python train.py --n_layer=26 --d_model=192 --n_head=3 --n_kv_head=3 --head_dim=64 --d_mlp=384 --vocab_size=8192 --activation="swiglu" --norm="rmsnorm" --norm_place="pre" --norm_eps=1e-05 --positions="rope" --rope_base=10000.0 --rope_fraction=1.0 --qk_norm=false --attn_scale=0.125 --bias="none" --tie_embeddings=false --parallel_block=false --init="normal" --init_std_qkv=0.0351 --init_std_o=0.0 --init_std_up=0.0351 --init_std_down=0.0 --optimizer="soap_variant" --lr=0.00651 --beta1=0.95 --beta2=0.95 --weight_decay=0.087 --lr_head=0.0336 --warmup_steps=200 --schedule="wsd" --decay_fraction=0.853 --decay_shape="linear" --final_lr_fraction=0.05 --batch_tokens=131072 --seq_len=512 --doc_mask=true --z_loss=0.0001 --train_tokens=714500000 --steps=5452 --dataset="wikipedia_en"
Each number is 128 + 32 x the weight over its row's rms, rounded and kept within 0 to 255. Layers, rows and columns count from 0. Numbers have three digits each. The size before them is the row's rms in percent of the matrix's.

# layer 14 attention key, 192x192, rms 0.186, rows 44-116, columns 0-191
090:126143142092166143137136124131166139217128105122122078089108063093200067115105093152096136164103171177094163089154162105157197103158091170106161088140100129130141221085108120096144152143100124145143102133126096127144115074137096140172096101067119142112138137130136105122108094086101158106120122105086112159126164104196133128145137037157112171137134103125073144151155106147108080097150136189186141131140198095095090155142164119165104160164091118068112165143051138062124152114146107140071159065130121135143108139184136094145117165084184132131102120117121155168123116113093136115
080:154153108104127100152176104093151106121135105122122116080144154181105066139119084113108147100154138092143143151107168098096144174148145179138121107138140095068120134191172144103153160108103116119115110078145204196104143124078148122121170134149153148064045137110159141127126175176216155110057083120111169120088139047125158121114098109119123162140127161129142098117134122162050162117195089084154144079162120126100157145154135130115086133188167112172145136160177124103108109119115102181067144115161092134180142123125100078144110118173230151108132147118115142117135086151165147102
099:152101125191101073118144116094103128100109156168094146094116070151163157127124103099155143032118123096071139106091191145088093162101130111109075073095161110171198160087146152126122131079151124109072121163144129116123122124119136104105138137159160094100069177145107158170110169111126096145111113137116085129163144138192113134130121143129102074124181163115081105126132162128146097117118144130157089088102068133141100178106161110184128092133157072136134114041104128188117142165131117062152155147046091189174195156146102098139076103116101138107156058150150094139127154143160151135
086:164081133130160118074118103129100015102054113098112158095124138103094107136141129122123183172130195109126088151107111166104120186135107126089086142103124136095155116120160118139108162112187081125149127160159140199128160143104078147155131168112111086100057059125103165091155150154112098131139108192064143091115102157085150139183128150120195112192079154109129054155107109124111173143136128098176139115172115189115149121152112191187108140090124160123130097173118105107128092131111134101139127149102111113068157145063127145142108146117098148096091190067140143121116144096083131141
087:120165137104207151119156128126124111057116145108165119154143152158145140140099131127087179123103107118135112086132084083134183156141136142075144119162119173056091144036133166197096178111105120110152183133117170124128133128091152106137142094136151141148119151143152140090195132173113102151146175139143072148111095111105169093185137135151154120163039076104153154146108052144103116126103132125102143091081166095145128158167159161160087119136133054166137128106146138110192111104177133137152089196093142205116122107086117116114102094078144103167100190154119124146110152155078171089
095:144147066117126112165096095092114097130102114161103097092111165115145162138110093097135187194131103159137067190110212151105150144088074064167094105066115141109165166080123102100092117110082155158140158204107157150097063098111124069122108144143082155107136109106167103128157158119124147156133122128133145138120141129089176112101195089213107130110138141059138129113155106135176147134108131208120093161126132145116126161127159185065079104095177131115125132118131095127140142171174167091135115094127096152172111120131139149139107079085213101160146175155129098133138095167090147150
093:143152143071089098107183061125163116127070111061131121204100133140148130145132092173194120148108165131095091155081113154111122148117168155113156174128090115164118110110105067118178150107136155157167127091133146203154160147152129179048144147117091162151180137136135152082108070169176096083107120150134050125075163126130114158105158091122128136121112151187086147179146136132125104148137147085224132112147163165118102121142146153149117141081200163116098158180081117100119115125140066148134112145121118127115131138139173152139124141075172043141102127102170151136142182126138114167
097:112132142136081146144115156091146172159135106133180134175101118106113089122126132139141114161170171112102153109143185131166097110101158152083030132172130094128158150172134086127107106126130058126090147078108125126100139154165124120163164142157147216133124160079110108125168126123169160158011135123103091088144143116180105084120177101099060101161196060114044172171170137127168135093156122128159131113166118128092126097124166128138178142082145095123111174137111134076104103102129088082133100132139179147183151124177122109121159115149106095120138113146169142147093196164168106113
097:136137158091145101121177108153145077157073112076145058100096132073170159128155155120153167099162083095074167109147152154161124121168124136153122194089131124134135120211108111120199149150137102100094106130115090108131134202121174050109134117131103115164152148175118128136170137069092126186152153141136155099089089143105093150133116104116148127119102166130119126054055166160170124149094108091151143118138140142146130161184094153088152074175109124085157158142109146101116176113106121137191162121180132105128120213155089117145045127115131139107105150102099133173125168111162148200
098:082155163128114172125197070118173134131092153153121048164149165130160109170104081090125157127149161140097163105150116149175108166100148184157109129162136138102101140107092172089090133106171196147134159126123117151056104092065120114174177110127140116096127107127137096120094123196191091122126137159140142165101118140130069113093157152076097141099070152143105175108154128181053116109134172082131156151204114111107128155104159102131092068146124119134179148125132032158147121107146080113119144149157125168173117110167060084134139115111116128072163075140138144164082121152102146114
094:100158136124152152111115156092125111187158123108170141192153134158129114106142096155130066120133192177126180148101096148104145138103130151161114080178159088120095147212111117097103113180141131132128119124183136117071168113157053079153107065169124127120148143150143104122130081190082091143108109119113107150143128135113085144143158101101138123152158136154129119138095106149136146188186191126103144136090109140199116194128076116135105074140123079110072133147103112156121142147052136090149167159165134145070087134086138112088147243116075158176085105093149106144119136092162155155
098:179081146138145152107158178136156138144127120150119090089142116139104121167139114107118109102171151077182145110164178135123097114161208076170171103102096113127157160148121162060130073138148138125142069133158175190157127102161181105114122152148141145054179155080124117122153146209141080132091181139105124121136132134148120038097115080167105129089114158110112119073137110163114134123118099149132111137093107129125133149169138132200182069050122114102084125125112084096092085142096122141128098040114142100159131159098055089122117109129113201128142102156103074111162114125088139155
104:111146141135077099061120095076144165115137087146181083159103071157138176133124194137189111203093169171167128152141095148123131121152141116142058111171099119122127111045195120095111119125157137182172119070100108119087108090116169133134102139096124143126125158154084108193118142131122032148135161095172128171140129143137169144101158134138127090169147077136135103138177169110146117121099149201118116079110161135123121119069110149143154172125104157067120112154095099091092076145152140120092089061102153169168110107095093130099116122101082178121100096072109161160121132137165160119
102:093115082138104089147181108118176106148143139091094103127092083164145117086143136100088145153154146126111119100168128055129162160181085091104145133083168090139109110121039099146100072144135148104126127100097088132122153088143107127144104157124111137080122143074137150188133164111155150105177144118090152109117130166171134137174186088163117171159103145131143126126163146142092107081177110168038164130196115178116144177098064093116130109163159128155139083214073113085129116115162160156060091130109185101113050125155131177081174128111161116143138138146123144182154113092156143130
099:109144152159145165104166110088134150129059098136108090160182135127108136182083183087172075142119146124050113123186143142124144119122118148124105151115128149143159094111160103125155117091074072139112136143107111169107130132099118147121141130102138100117165151180213159125187151151125137052124131118122143132130191136142108126107124159173156118156061102111140123109071134151138119155124088124094054125192133155107059178150118122153095178160131137062092155156093204141070140142102096064151161186112164092163135120093140131162102170083160206094072161081133125157153127147100092135
102:110086163138128112143105131171155141116185140181168078149073114118113129067145117105163092133144104170117069134106117150137160104152203053138100127158141127167108153129169185144100154146082138190145142098174127090135129090076168145174168146206107166171117181145118144101162112116108154180132136140113141090129155094129157169151152113156132126126092189094149115209156140108103082084125143154124161132091114107117138194131117110121144103152142162062106167103126128129166142143086090138096158183053130195134138154103186096087152103083114121146154043100151103146135152175130073148
104:111108166218142153109153097162117140129127117136148119129124138133109064111106165174114123129105094134131116111164136122152155148188128136174215090123064116177116084121108121098106110099217094153102116053129150143156134087104109152118115157100178120145110128043166113137160084139159086143115153130189160145107187085103159167194101115159160092118116142122079138102128140103124123128100207140193106088082116064160127152102141101071139158084143130117136108113205169167160157110164091087163137161086099167131100136117159163103140147091109083160151141126201147124135103111136091089
099:102117145134202120108210086122109097087146173115178198138166173140156156138125128065140087135179139079180093131154119144071069138128137135145137127075153115090154172134106157124096130132119177141147132112127082092111140115128159108181179110169143155079125150119056125127147087105085140122130100091095113130180118103169187111172146152102089107108138131130152124069130151108177148159089138116171120170090106119103141150097181116092138118113102119140143194108206083113148148107161132110151050176144067153123087057093066077124127162135122061160149131095136104141150123171144150162
105:163072126089094116107144170196159087120159109099107121105215165132151123141123169144096142088109101120050098150091111149142120069114212144193156097078170147142118135173184165186113151145121123179041107122092141153117137162144128106136153118100180116148111131152179123078133116145145150120157116114113142159164120137147111117144116120171104112140110127113200094128128074068151140146165106165145152119126097104148122091134134113070145185143175164096129128146082149076061132114134131150106132187123115102092117139180122130147131158133133177094129095224100112095122126028170143132
102:107195177141104144110134095082133124167125126117182062142114103164126101084112115114086094183138183163130111154139139158135126125164115108136102093121114121165141158094137110081112211178112139127129175091087105138171075090154124107066141143075141167118143141144106078176140111165123111144182070147111081121144095135176182160100074069105054094130127166162096165104139127093113139096145134147181116139111140154102157088157167135170160110177106187144091096136071108110155072122107150116140118118154071136097161144100164115101089111126112127145086170085223153171146071121153148079
080:122117126198121126140102219115129136128099139171087158108111220077216151066114083103105171118106149124189131115139161121124098151133196100126168150110083141162119159105148137133099151151130154142113159066124142079124127143019078120189186108131132147131147156170159086129133156115163115070148105093110143129113130072087158121099157154073164146091141135099153092172131154113074142117170075198138102127138183170135139126148119148139159092131163118136149153146145166127174135131115153178069144160186135136149172150193136156101087122159162077155129140160152146142099144145119132125
090:102147123125155128136116138122129068161076140178147139100137144136103122111100119169106124180133140124201112144107124106207100087141168134139157169091078099108140122114139097075138148146134125087182082137160105061105171135094088117155118077129130101104105109120093155149080154086098145134123110144113122137145143088120120142094163099134106150129209146125168134137146140094145135107137164112097147107077155091137101124122140177067117142091119110185104145102087195018117126159145148034112132102147131166128135171134182201198088143122138151089198116182102185065064107099107141146
090:171164142139129125086116137100147141109105112125168196171111204165159081080102147128087135122103128125155105142086172157128120086156087147063060153084130108169148146101125084124148082134142137136118108112130175081138192168070091103143155119170144120164133131143133123110078114134104127155166116088088170094079130132119102116103171160073178103174151074055138109211093123066067105096120109112194122135150165196133130163129182145144103098162103127157088104130130119111159099090085142177118131167140124148114147075167145126094110108102145085130089062162073136134160060140107139126
103:124108176136144161156114209130127165116104109119154093184180111098154100101085142124121089098140151101133129146103116108083113155109207188175165119117127083160078079089121101101095156113161163145134159147179151106154140069166064101176138102130176161162152107178140100108117170167113125128116153112156150169121119108135094093080081137119189070106168128143102169167152216141133168128151183044145154163127134127107139142167144152164141104061134095133175150148151157122167155115089113140111166156102089130094173132115137080147151179144166165163119079184133129130123098210147126139
096:146139168126130144099126175130127130182140071110103164174118107145135183116146157129161136119055129113145081129115152112100139145092080114143143156150106120144121105123134093105169161090205119144147089223164110147188156095093122098147144121169116137150129176100155112160124124079143037092144110060124171100100157171137123156156124163161169123170138141176118150070096182121129120099177071200166111143166089158129132083159055091148132101090079112133108195122138095168136156107129111095148112106084134145133124115097143150065176087163197111141103160156098149145110179095160108170
095:146133151150123102111178187142126181138131118090107129194146083113120163165139090123195075096163130125167160161157099135078113142141138193129131129109064113121096157127135127069083129101130126161115187144165112155132163153096142057097089132125108099153087134158074058115089173110105117121120143104102156072123147139118128143190134055113104107123167161095078125144164206165078100119129156136112131153093150139140123139077188141129059125205167176102169196188147124059128189110127120132197151076109104143096130120104124103126173141143105175170135144142112133117106129122149118090
108:143149079130138139121125117109078116099163114128118124100100151123117128077147117073134097143117143192127141118075079099131128132096086178095084094139114065156126132160095099121126085118155163112189107127170108089166166209116167160119126107164129160161130155126049187120114131123110068135206092130140125140079150121138129097136079145112142139117167123100086124147121154093160113088200151186178116135137139097136136119050063160138103158063092153117129182155154093159119080125138075164128094217146135080125148086153109143119118066138177074165095179185106141125177142129129117162
104:119136125072156146171058150093097152141158128203136144143066122171167121080158094100134126137168121193156070127126077118086163140165148157155150081128148123137096107176090100127156122100087092202185153143138063137178141071111120167153152143073104106155149146164239150085127134174104120097099084130250124149141121166129136113092166151130099139087110156153142067083118111116146127105088144124162123147106130178116153094088160103122118096089103120106143077149114125132115173152119162169135082084140149159194110115105099138120104140162153109122131126059120137105124149138121110132
100:157107109160117106141153206145072129119144139123192184122164202066108117113149111157146092113106165095124172162115155084171133109174080143111102099125151154101145124114095142146124092117148156144121159092129127144161132111134159029182116145147092162054191133152095125119172124151126125149177129123137133095110180124167074071126154120121156068128165126072133104180157169177134134153160105114185198130123187117101115151147119113150160168094072129131120087128153068131135125136105109152158144109142133118112175113102153201144137136187211109081054168170147155087133116109156119127
104:129154198062152125134122143103108146116130124126133170128149106145124106144142137063176109067131136097165093094122142101174093153098017177089085115175041153086140117120170132099126138110119131086137189139125137153091096147113136092110207111142144154151116127126145121154093186144056102077119132143096139165103145126132063163165160137151096146122114117164163061120079132171108097152115123120160117144109143157086103125126155142127080099172133179139174095128104110098107147114077099131121112203161113208069125108097155130166142083119087123128084121122158176121189123143130162203
099:100150131114077144095131122149101113095176158212091157144122114149100166078167182144102084128122105148165125131156115145142121141211091188196123136135095138141099115124041160131123114104156115155159159167185131136090094133184139103128072065115132162106125132143148160043099104102134180111121086159139097142102094083146067142115188208144127140132125084176163142154140097129132049158128110110148182105116153066199113108159120129104129127145106123099172142171051118147086116152102104156096068123145124096087130132107161146147151121115155073089149153139131136134118115116175113081
111:157136146148123154145129144103184140080159106078096179138115094108114127163144142157129179114112123133160127119173138152121174072125179135109075152136161091091127105116213109161127124156130195173181118167133139172103132146101181129141152099064165150127179175150116155170172104152106127123098119065122147110153133065145134120116174112124111083118171090159126134147152112143091130117143108105151101152144211117116113180150181103163199197106141096107099073163083125165147188114119118091093187191156069158121085085103138102118153106105128120167079147102181076085085141096111150088
097:135123152161115131116148136125145088117088143136136060160088124131128169159143116131139199152109158157136114110128067156083124123114167152126099146155114126137087187187126173087102180143137093039120144085108201153101101107121156113080199085134146136073131154094170149152169132164100166157102160176103114148151148087161096120153150136165131098127188097067128103132134190111126115106184160161173146173097130096155132091121094155092127132132149161122113135109099220122159095097192097136173119116129105096142170118114178112173073149207150091152113154076140132156118105136040132146
096:148139129133108113115157158100116148000185183145144118135194115113145107097068090148128140098091096156104139135127134128108120067177165168110120048128172142113105119164101124194186093112082228111130192087123118112109129119141138088118159165112132135098135145216125109096153137126103105096173137089117117166143083133132114115114131165097190105086100099096102103167115104173161145109078089126173093133139130114143067122121128119145087069122139147074188131123130123095094114115119085104185131136086119123103170122129148068141133113127153107180091068127085118123114108125144178141
108:094151135135134174082157161132120126192167146069137116186122142122154195181168121127138189172076111087115129157121184183091173153144082141101241133139151105066122089139083149141185201095147121108128101189131155146067120097167125098132125159171163124107163123119108100089119124136151100135197125142141118172122113133106090130114111101129172095088145102140155091111080175090144185140155137116168145157160092163085102046174157174140073123136136113105141101116131111149109131144177147100139162125187083085111164087071115157142107114115102094130116109106165114128127157149117139179
106:104123212105136123108144164097149165104104117138150163157100150112135164141106153153097169140133118092109168095146153135085158180067053159136129093142132129121162174198148135153080161165133158081120130108100131138143120115095170157181093122122119080117080095121155189134145108120148120154159113125096154084198096114168068116149157168053131062120122146139159186155104161114103141129116159145136141173070140218133194153118104137099085120109179126148174150072136152097081120129104175104136140151151130118163050206193156132123116090146131144138156151150086112146154110119143145056
110:106219102136136132109135100143174118119129138118142116209181135135139109155143150141176074140132144079160141094173138135123172165163103188146145154173130099127092141149080076135148092120153130125145111142155133118153134091110134114242105158122163150131146151151115061113148136110110051183140112108176107116088132138155147207127132112194115118129096166120078161168094107184066144124088119186087119080146166076161143110179101124099151149144149103116111176129097157108156129129122157144189196067127096111133096126085187100186153133113137120086149175138099063116109107130108102155
110:150075115091132132146048145127168070212078120089137132137139112138123099146096116100102076074099081114129124113077088116140109147123165101115156091151103110138167076200159128108154133123129117123125097140118140063085205138127117137164072166100104102106113136083144057118141118159136153136179110140141171090110153149142114141128170205141109125124096110208133138122133165127154080152052141152157075104111150176098108120136159057225171193125159126116104115160186106126157164110128105072120115118144147153144141158131158083103138142113173165090186180107108090122137151124123137135
103:079161083149122104133157118127154173142123138154127108120052032109120145145115111109116108150068119154139070104123063126145205132204140178058080091159136100109133139108124131077175200144101104136098113168129136101120125172142121123112103156154139136120095152073066170106100065102173139065101174116143067132151105124158111105122159125108118124167118140171160114099144119125138147144119192122173085150086136110098095071181129111219126094105131133095141148144118152142130162110161145163156192091110122174122101127192139120097116124147149200135081172105161158114155173160119154113
105:120156166082175174165083148139091100170129154143133176146098164076108076148094124174158181143091152124173117129135088078154121121130130141131102133152139083159092156144145159119121115068127083118114153087103167147071166173110134150188153095134154075142139108158129131077143106054068136067102117103193166138066142136138125141097185142073141117156082117078126101119087095136133137127110125182166121130142131137101127098146118109122156145198143152160101135130198138113097126141153117076132175129071201104170120138103147113104202183139102146082138111174111110228117164075130121129
108:112142115116139066092115064121107124098067132132114197147116142136138135139139145116167102094103156089158172146095117116065126161010162103108156135110164095132160141110166151135139112165165124192089141145165191087162125135102132136128155116098070117086117024111165149077158101085160126091066141089105146166137142145134128161171123176121126127115143134149113110150167131161170168106145038126144164099113104176169111147126126117116127103160134174076128100149154058136185163172127076125102107139144148126140075135111174178152146134118059086113146135105101132091085076133154135172
107:124121120121121137076146206148122127172053115147167167135144172141101088166138100186123130130120123117159089121146139152135063099113158118153096082094145119108141143145146089203125146106111103052100111124097128095146102142106129094115121160154093128087088178110157174111181153175130126149082098122151079110130148121156111151099170121171127113092091085165140159109155113105168126181162135116090121124198074142166183143140165120124130158144073083076081118070119178073113061165142129057105082184156134167128125121122136117140089059097153072139099133184196162137076112158114102119
106:091095122143157140074166134163153138095099088122101157101101118115115129103087160109119121189117110128144137146057162136105137127123143077075126154103173110133142082129124151122185134148113122130085088160203098149127069118114130118149201100107152116086104168128103111069147151159145124144131106144125107086141156157092131135096081119109105154151185116163099079132233151122123133098079097113070144171103156113121195092111166199118157126152112056125105110174145161106098128088122126133119183080188156204181075174109066124137165077106120089131182092135091181101140149144100137120
110:076183133103146113102075166106085158119125100136106203154145050112099102163120093124060134143120190081103142145145179083163168136116157142140149118143106086146070124120112127108113108133073161137169069142110131124081122116129079152129176108130144152144148065100081149116143183143121123149133160148174122069109131109105132095134089105150136094151116106083118214166185142171140074111134079160169197148191148143154120141088135084124083166132093093135128101140168074139141135141060138174123054119126089103102141099085111100117142145159149122060134163151191107094093160096157124141
106:142098136149096095143146098149075159105080107157145162163141096112163198080081117158077102098146159187134128119161191110085095125133131107156114166156160081131135143110148134191151178148041121140131105116175111168134126150145124182160048141128122063199112124093138135115132119133129019138111113133118110137187154137183108122105128118090088092124120116157129160093129113056123100096076109130108147113123113120159133139094123132126092109155109120171058110132120181136084128131141141109144171205159200101121122077119179098130120141154157123207098166085086123118184162102148133128
108:146093143125163126093093149157098116074081154151070132131174114133103129133105106155109139103136129102133102122113099118107111123095108147146156099137099155132105173121142122113106079090034102140208142118130090207150130089100123110039070132130119132072174143123075109195119069102139126164190120131111127174112163092062170128154194102094129121138080104103150149175136101176118113114087171169063132198118096092149113186132140130095095079130159125206103136128168136145145141136173125117149129096105182136103124123103088145117076091122063146119093190163138137165089115142173123142
104:157105127153182119120119131140120122126160146150155141154141170142117095156091140100092161100120130123099142134110078116159110115101180100181189112136094094083107156117075063122134114108107040145129088158147094120235139139132169047166083106130098069186155136124137143113131192137143250160121129147094144132076112141097118160090180128135140110090156072148126150154130157154167122090066177101114143114089145072109143151121130109125080094161148191072097111192110145121138133146086142149108157224151132085133125151121083115143142093158153142129121123106129154112154103173131133116
106:097081142109131014113157130113099124087036138099150109112158159131144145169119147129181155110128201086180099111120118123220131116158091132087142117126107119198143132134112116170191123144074114147118127127144075073124110123129082111090152106165140185189100144107064129147102070091078157113135138110108164125140095200100155151151154132175149194126103149148141127076133184091152125145115126109122187107120180153096123116142125098083112167128087080175135143032149130148130135123123136108164175144118129133144167097150132178115117123157130144062128119117157102095107088135128169168
110:053131116078103104144122123137121130155128127105172088112123125173125161160152110116169123176160142155161107135121090161121086187119120096161159060179110103189086130126023126136154125110119082124128115100080121150155088061165168167129103076091076156162115080150149135133099146178086115098095071159156132174180128167091162120146178109107088100148137113128096169058164152178078106122099172110108111150109145109146155137181166101109094127119161133116115140139137140149145061129157115054125138086150090152202093060073107138098117131118150130064149101143149092105108143148152107088
098:124077147174142131191199142119132107107110124138120166106113083106113191145127076095176107107124117085132159152129133106144106149211145119155175106091099134096113173099114101150118146131103158146140158143129135125156167074106144134057133150155130104136157073205150109075168134188159139134078125172156157102198104181139109131113106139128130141101086099102125088043166097110165162081147088126122098114149160154133113148123076099095059130056069111144153123111133120102156182134107142101145162118166181151128089184120128131117190169103141129165208164148137134123109160159065170093
114:152097142106144164143077192116121134039099131160143097133126048120141137155163068162119185114113132202105056125171134133127090157122142164088182172162156137150125115101142129123181145158090102089135138135098143139106158125114143145074148137159139131136083156120081142140163101055124135171138091160123082128175098112126130144106103118112139078157114167154152125120129131179166160086179147200172111119130081065117095118153065135124111105109112135104113036135090122160190092146072074126106129117146146156192136140144104158094179095153118111153155115136092102085210108112115114177
098:113152153115116133123121027133138069173142090189188166128089177131161142167116120041066150144151160129132100121084123129094144108114127122066165113133204174176148151115117130138128079106162158159106137120159143041129174129105115147103114128176133086141147159137100115135133088106138126131113183049139145114145114154156150112123145119130191109165176068095150085102192133079122053078119090126134115158212101098114141120139093143099069154106154164066128105171163123137094100130112135122128114170126122165151159126128111113165119180157156158165104168175159123092080131129129098111
086:145142135118105113187085109153135077092160130064152130064070169063154129134115143122087167197146123158119111148101073148141077116158131095077153161163128084135119154091153093090126154168096133151096181099064146106124118149172146118122116088063166138063124180158146068119067146159121133128154151113092179136136138099134083187091080134111164084137134120114085154121141131126100141144103115078099117116166088118094127071127126165128130084076104145090097145141166182119111140100143114074110113067087131178131138156096084141043143123093172099113131114177187104108086101157109095170
093:130139105179103105141206141210142158147140117153177156135100121118129102172161143182125142132174225114103127124189145051155144115157100144211100136120116154151152090143121121098104178135104096072144108157134101087102101151138160142171141100122192081158104146145118070152141079125141140129077106175159113126158128143099133112112151131109113102111130111102145151093159108126096111152100127148159066109103084141093146112101140131135214159140137125197195196069120124112112083133132152153092131143164166128157147126027125131119072084138107101085112148145121055138085147088131150097
087:108090141149166112127055142056188130155165101147104100110179083161171171151107148117232167131116120144148134157106152168111110156039108142155067091174083112058104124091161119155100116104168146061154152086143144136130137124112056121133127135147103151146130133119118134103147150116075072089128114038080155161087127114054115122155087045141160114091098157128140082120146166146156128096157135171173127127170133105103129151115147123104125080130136157153093131158128120131131172131185093150121101081101117168157110119072093130145167087080104134081110140136127146121140120168132123186
096:103162131120085121109097142147133139121129170212037138177081156075114112178116103080139150101121156046065177135174178161145162166093171116151093132088089135116144152188144125151127129141140079135154151121134123180118079116084149121118153158111127123190158166202147160153150153029185148131114104155167097091128116116119111112140141173110147087159141084192143109145165095099074146143080175118091135134148159137144131120202113129155128130143103125144123123072111113204193140133124145143066117102125142082130164103109111129120140119155127138090152152154162119082121137082124083074
097:111166121132100107145044078157124106123187109101130187117169153155114142092118118200122123136145048151151114135148168125106190132136151126144130122099120146177124127134162098106151105148107136164105079184127097156158143118132135148129096088179041084108183082160083111130092087151111177120151092134095087076104119124129114167167149140198122155145088203138166167115104116159103089072155170161129112137069159105150132141147046135175164159151133080134141163154190139177175138134117070193120120163081126126129122112139185114144060124132162133133102172111149110135116088107142111090
096:150070164138146134126114152142192056167132187186170123139128119192166125139160158119120149174164125193137075189157125102178097046142168153164115123172152202137133162107078136078155080139121167165101055183129113135055117129168100129132129176151134106095083153157157051120222124141100166144092137105138157106105137139100132075092157157169192121139149146128188185162110209128142154139125113162123092142061108150128117164114141124106121093088113140141075113137119107113146115146150182127152144143128141135133148119130124141140120139114130123110135161149198125149080105142131126125
103:162144106141093169135159133141136189164118164112167187147155106156156105133104087084170106139164101106111156159082207118126090143129182147111133150046118146172200140125131092076162130143119149110102167167117101068109202148072070109159090073160120159093094167174095125090163109161108145143096123106114125155119165171079143146056113118136183189148126155114147153128130136128112107150147105105166140093130110137085153137124122162084098162131128128087154114128128090096114093114098108141172119077211158125114140116138109134162135175087092106145049101113058088109118058149169124100
104:121115121159104103108169104161106129101157139111107139139098121139172154180124190097141095130122129137129149087163137101165137102163108090080085141171132110155156138170129133142160119139100054144145163174113111126121118145079123141133210110183097160161171173066168182065099165054138116160116148106101106085178126104157154120096196046137137067105175116083139112185124049150099099168159127149129150099104149147112132142138183083076137079144110145128060184087130103123136111113169188165152118143171173089143151110105088106137159106145198192155110154118130118098160129116128123103
100:102134152128137130087173063163115117122132108167199116126106135171102166152145136170145105109135120116125122169151097077113115112118140148159091150133105149107120142136108121169127127175185201086135121159122158187150101151143143185094131147099125117172135122107154103130150089115121132138101089097141190095168131176113160144095108196139127168185152153112127138137124085142100094104112151133039151141099132129119125150084127097110142114095115142090141156069113142092164074129181183070104151093155170030139116086107175132183108147117076071067080181116083152130019077125115103154
107:083105156145081059108100111116189115165166135126122101135133147077130102156124150079161093141112187073132139074109152132167119138107146122167150137128140107130176116116087100063136139107183072131106141133154132126110069113126093134126103106054133166119107153124054123123161135148157168104156110206115094120167137075091097143117067089124182088138123134127112131145084201146187146119108103194189095157131155091181059078117192150148131124152093140132206160165128138132137120118163171099111160182110158182114156114157128116158076141115103100066116102166170103139181093135125127132
112:122123155090122108124048161125125165158173165148085188149107149162053106143087154089086073109140122051089167130115090155142128123215103151167118154082175136144105138081178096182135123140142158157108123111108159159166165151097143187177090088147102148136132134193095110067105102093152130132105157159102152132133119113125109118102112116143127150119056152061118164116109136113154125127054130144100140089171109106129157067090094142115043138118132146182121114159138176143079131133219104124103125142065132124106166150103123129151108142093112120088093168173081090103160129124137132085
107:126135134091125129128155076182179115082178114158188146159131099150147097126146138183131074148127135126183133121138190116124110108098137207128024134135141162124087151126101097121035102146082145170101091140136169115106149122113147141151083140137112117087113122171034109133115175176145085110157061147152162153149118107103123140129156104178119110134153112117142063121136156114115160135152127099152111160176135152142180104118091112175084170181148089175150155123170053116149083165124111240102129121159130153102158140114132133145118100120198131073119111115133115136093124125149165076
105:167181179114127143138076082110140101150152158139129080120158101102080146101141137097168187046128088129094140110122116167129116171111128141165114101069173075145134065071117112168145084173128151088102138192119115069047125158120110175142156143130117097135121188125024156133132134159186141105107087136127103104127134136089138121126103130162063164085109121103164043175105118144059122125128112137125133095138142122117121106116082150088130157141145084152077123137120155186142137157133120125183141118128106139148130104104201161085112101123118146060119133109121144085159088045099169128
106:163157118177091065121154125133166085107132166164082087141074113151121193180119150144086105125160102164107121141166123146119099103081109147116132188049132158104135108149150119127074147124152116075181140167134162143137123113158136141108061148094142180141132081075096134147149134095070119179174103172155155200111146160161170154129101175151145084165181171128138120092115173136190156107140132161096166153097115062149120146148184128138111118084111093096189119141125072149138130127101136107137099171125097222108125153158130138135164135113106187065098113149131105194135120182095142158
109:196107125119099121168178121103113160146253092058166135120110083174123162171140019219160085131132081103103109120157077156160162086125177110108116095098214154113166092145141094162084076127077117113112130082135137160097131149181165117120166133157135123113115131113068105113147137177106132107107173152089158137075110125101110189136091121136117141147171156132131190154120122119088107158150110081154093145127162122117117054153176094146125114134082099112111097130172183148133117128151126147107109091142097148114147138128132134131138091138126132118200136138089139114177095140126104139
111:112071068175110109169156140133179137114106093057138137172109140125121152134160101128090075071151204168150124143185134151147122116149111119151162153096147120136147111136151151137108112172154110085109181071165144093145136083101094125123087096121086162151160150116145149133107103068159136088161122144139122111161090139148171112086144099111181113099035076091116177191090088142104149094093108157135146129095146152120127105143123168115220122165173089118182116142126129087144146142146137136097157024150090126116147125187145142147132082119153090158066100136107157122102131186094168192
099:104194104110086147176121046153133135118124105141149148114156155112124164077177129161150156161079099132139106122171120120134172164156154138168074140102127129086165144159187158139091181097119175131135146146103091158147127090171149135164057100061111121163161166120117147141145149105161053079135104137128096154115092125123141093180172144123134107098120167103144111132184150140144131137152148125056119153133119098182110133192127202134141115174094159103024091095103120119115153138148142086124136095111117194098113157154112131095169132132201098096093185126127180058098132127131106195
114:192093123173136183118171121119141143127097092128171181172131125094098226120123111084137152088103080172192107111147102096144107122068164101146102107090086150147119142092102135098114141151087076120151152093128182075155122181155093130128098130059151161102118112135066085140130140125113103117104084136144098128099116151168126120149164098141123148146147119159116139119140067140094164195128097080167141127130192113158164109186078226112093119114072096147173131086102107149170113137080081055124121169114134125118160143087124120127112125132080150144193119154172153123093155113060117153
104:130170177176115135091140129094154107105139141187089138130035081120113138171122141164163130214061146108073145086112125117146113155167179130137174129126134104114179137137105135170163142098138084092171103138169103155055129119145133094097098141148166167188155122096160156108090153138083156086103146153126122137157088101159146154114110110177077181118116160126074170094083181152095098171155171138153108129179134070104122143122126100098094099088124146100174117136069127148079139123157140167120141101165153095138086121164155093182113164107140140102157086161149095129028121148185159134
109:076095080182063146141096115125135153143138130135098185135179183167132140126142104110156074171146098096127146112118134116136087152089175146173122120045149099130137128161170149088098139187133136151132123141113083187124097158180142133074088136165071170135108144073150175128179104126135166139103147117134130146130155154157077141151168086095157176114146138119111121113103158166119121089118089106132154171133144057097075089140079179175185193170108166112124108130105121144086131116070189116115135150144128111168175181136109134159149134025082142100209116124176123093125123150150120121
105:135161079132116149155123100136052082175141163120139135188142150120142129114119082074123149117095122128146180138105131143080121112123053088074213121091097150135115132117125120128132160137139143149127167147166155128100115142128172107104160173144054187109125106191125094137171105091130110142125137144103127085144137136071114164083131181139131150155153168175109163062087129140119132165167132146206141130124146101156150153052110169101141168086169127137124089105132140147106144132166154150136116037095096187165137056132170117075180089131180137121033103129187161127092151137117118117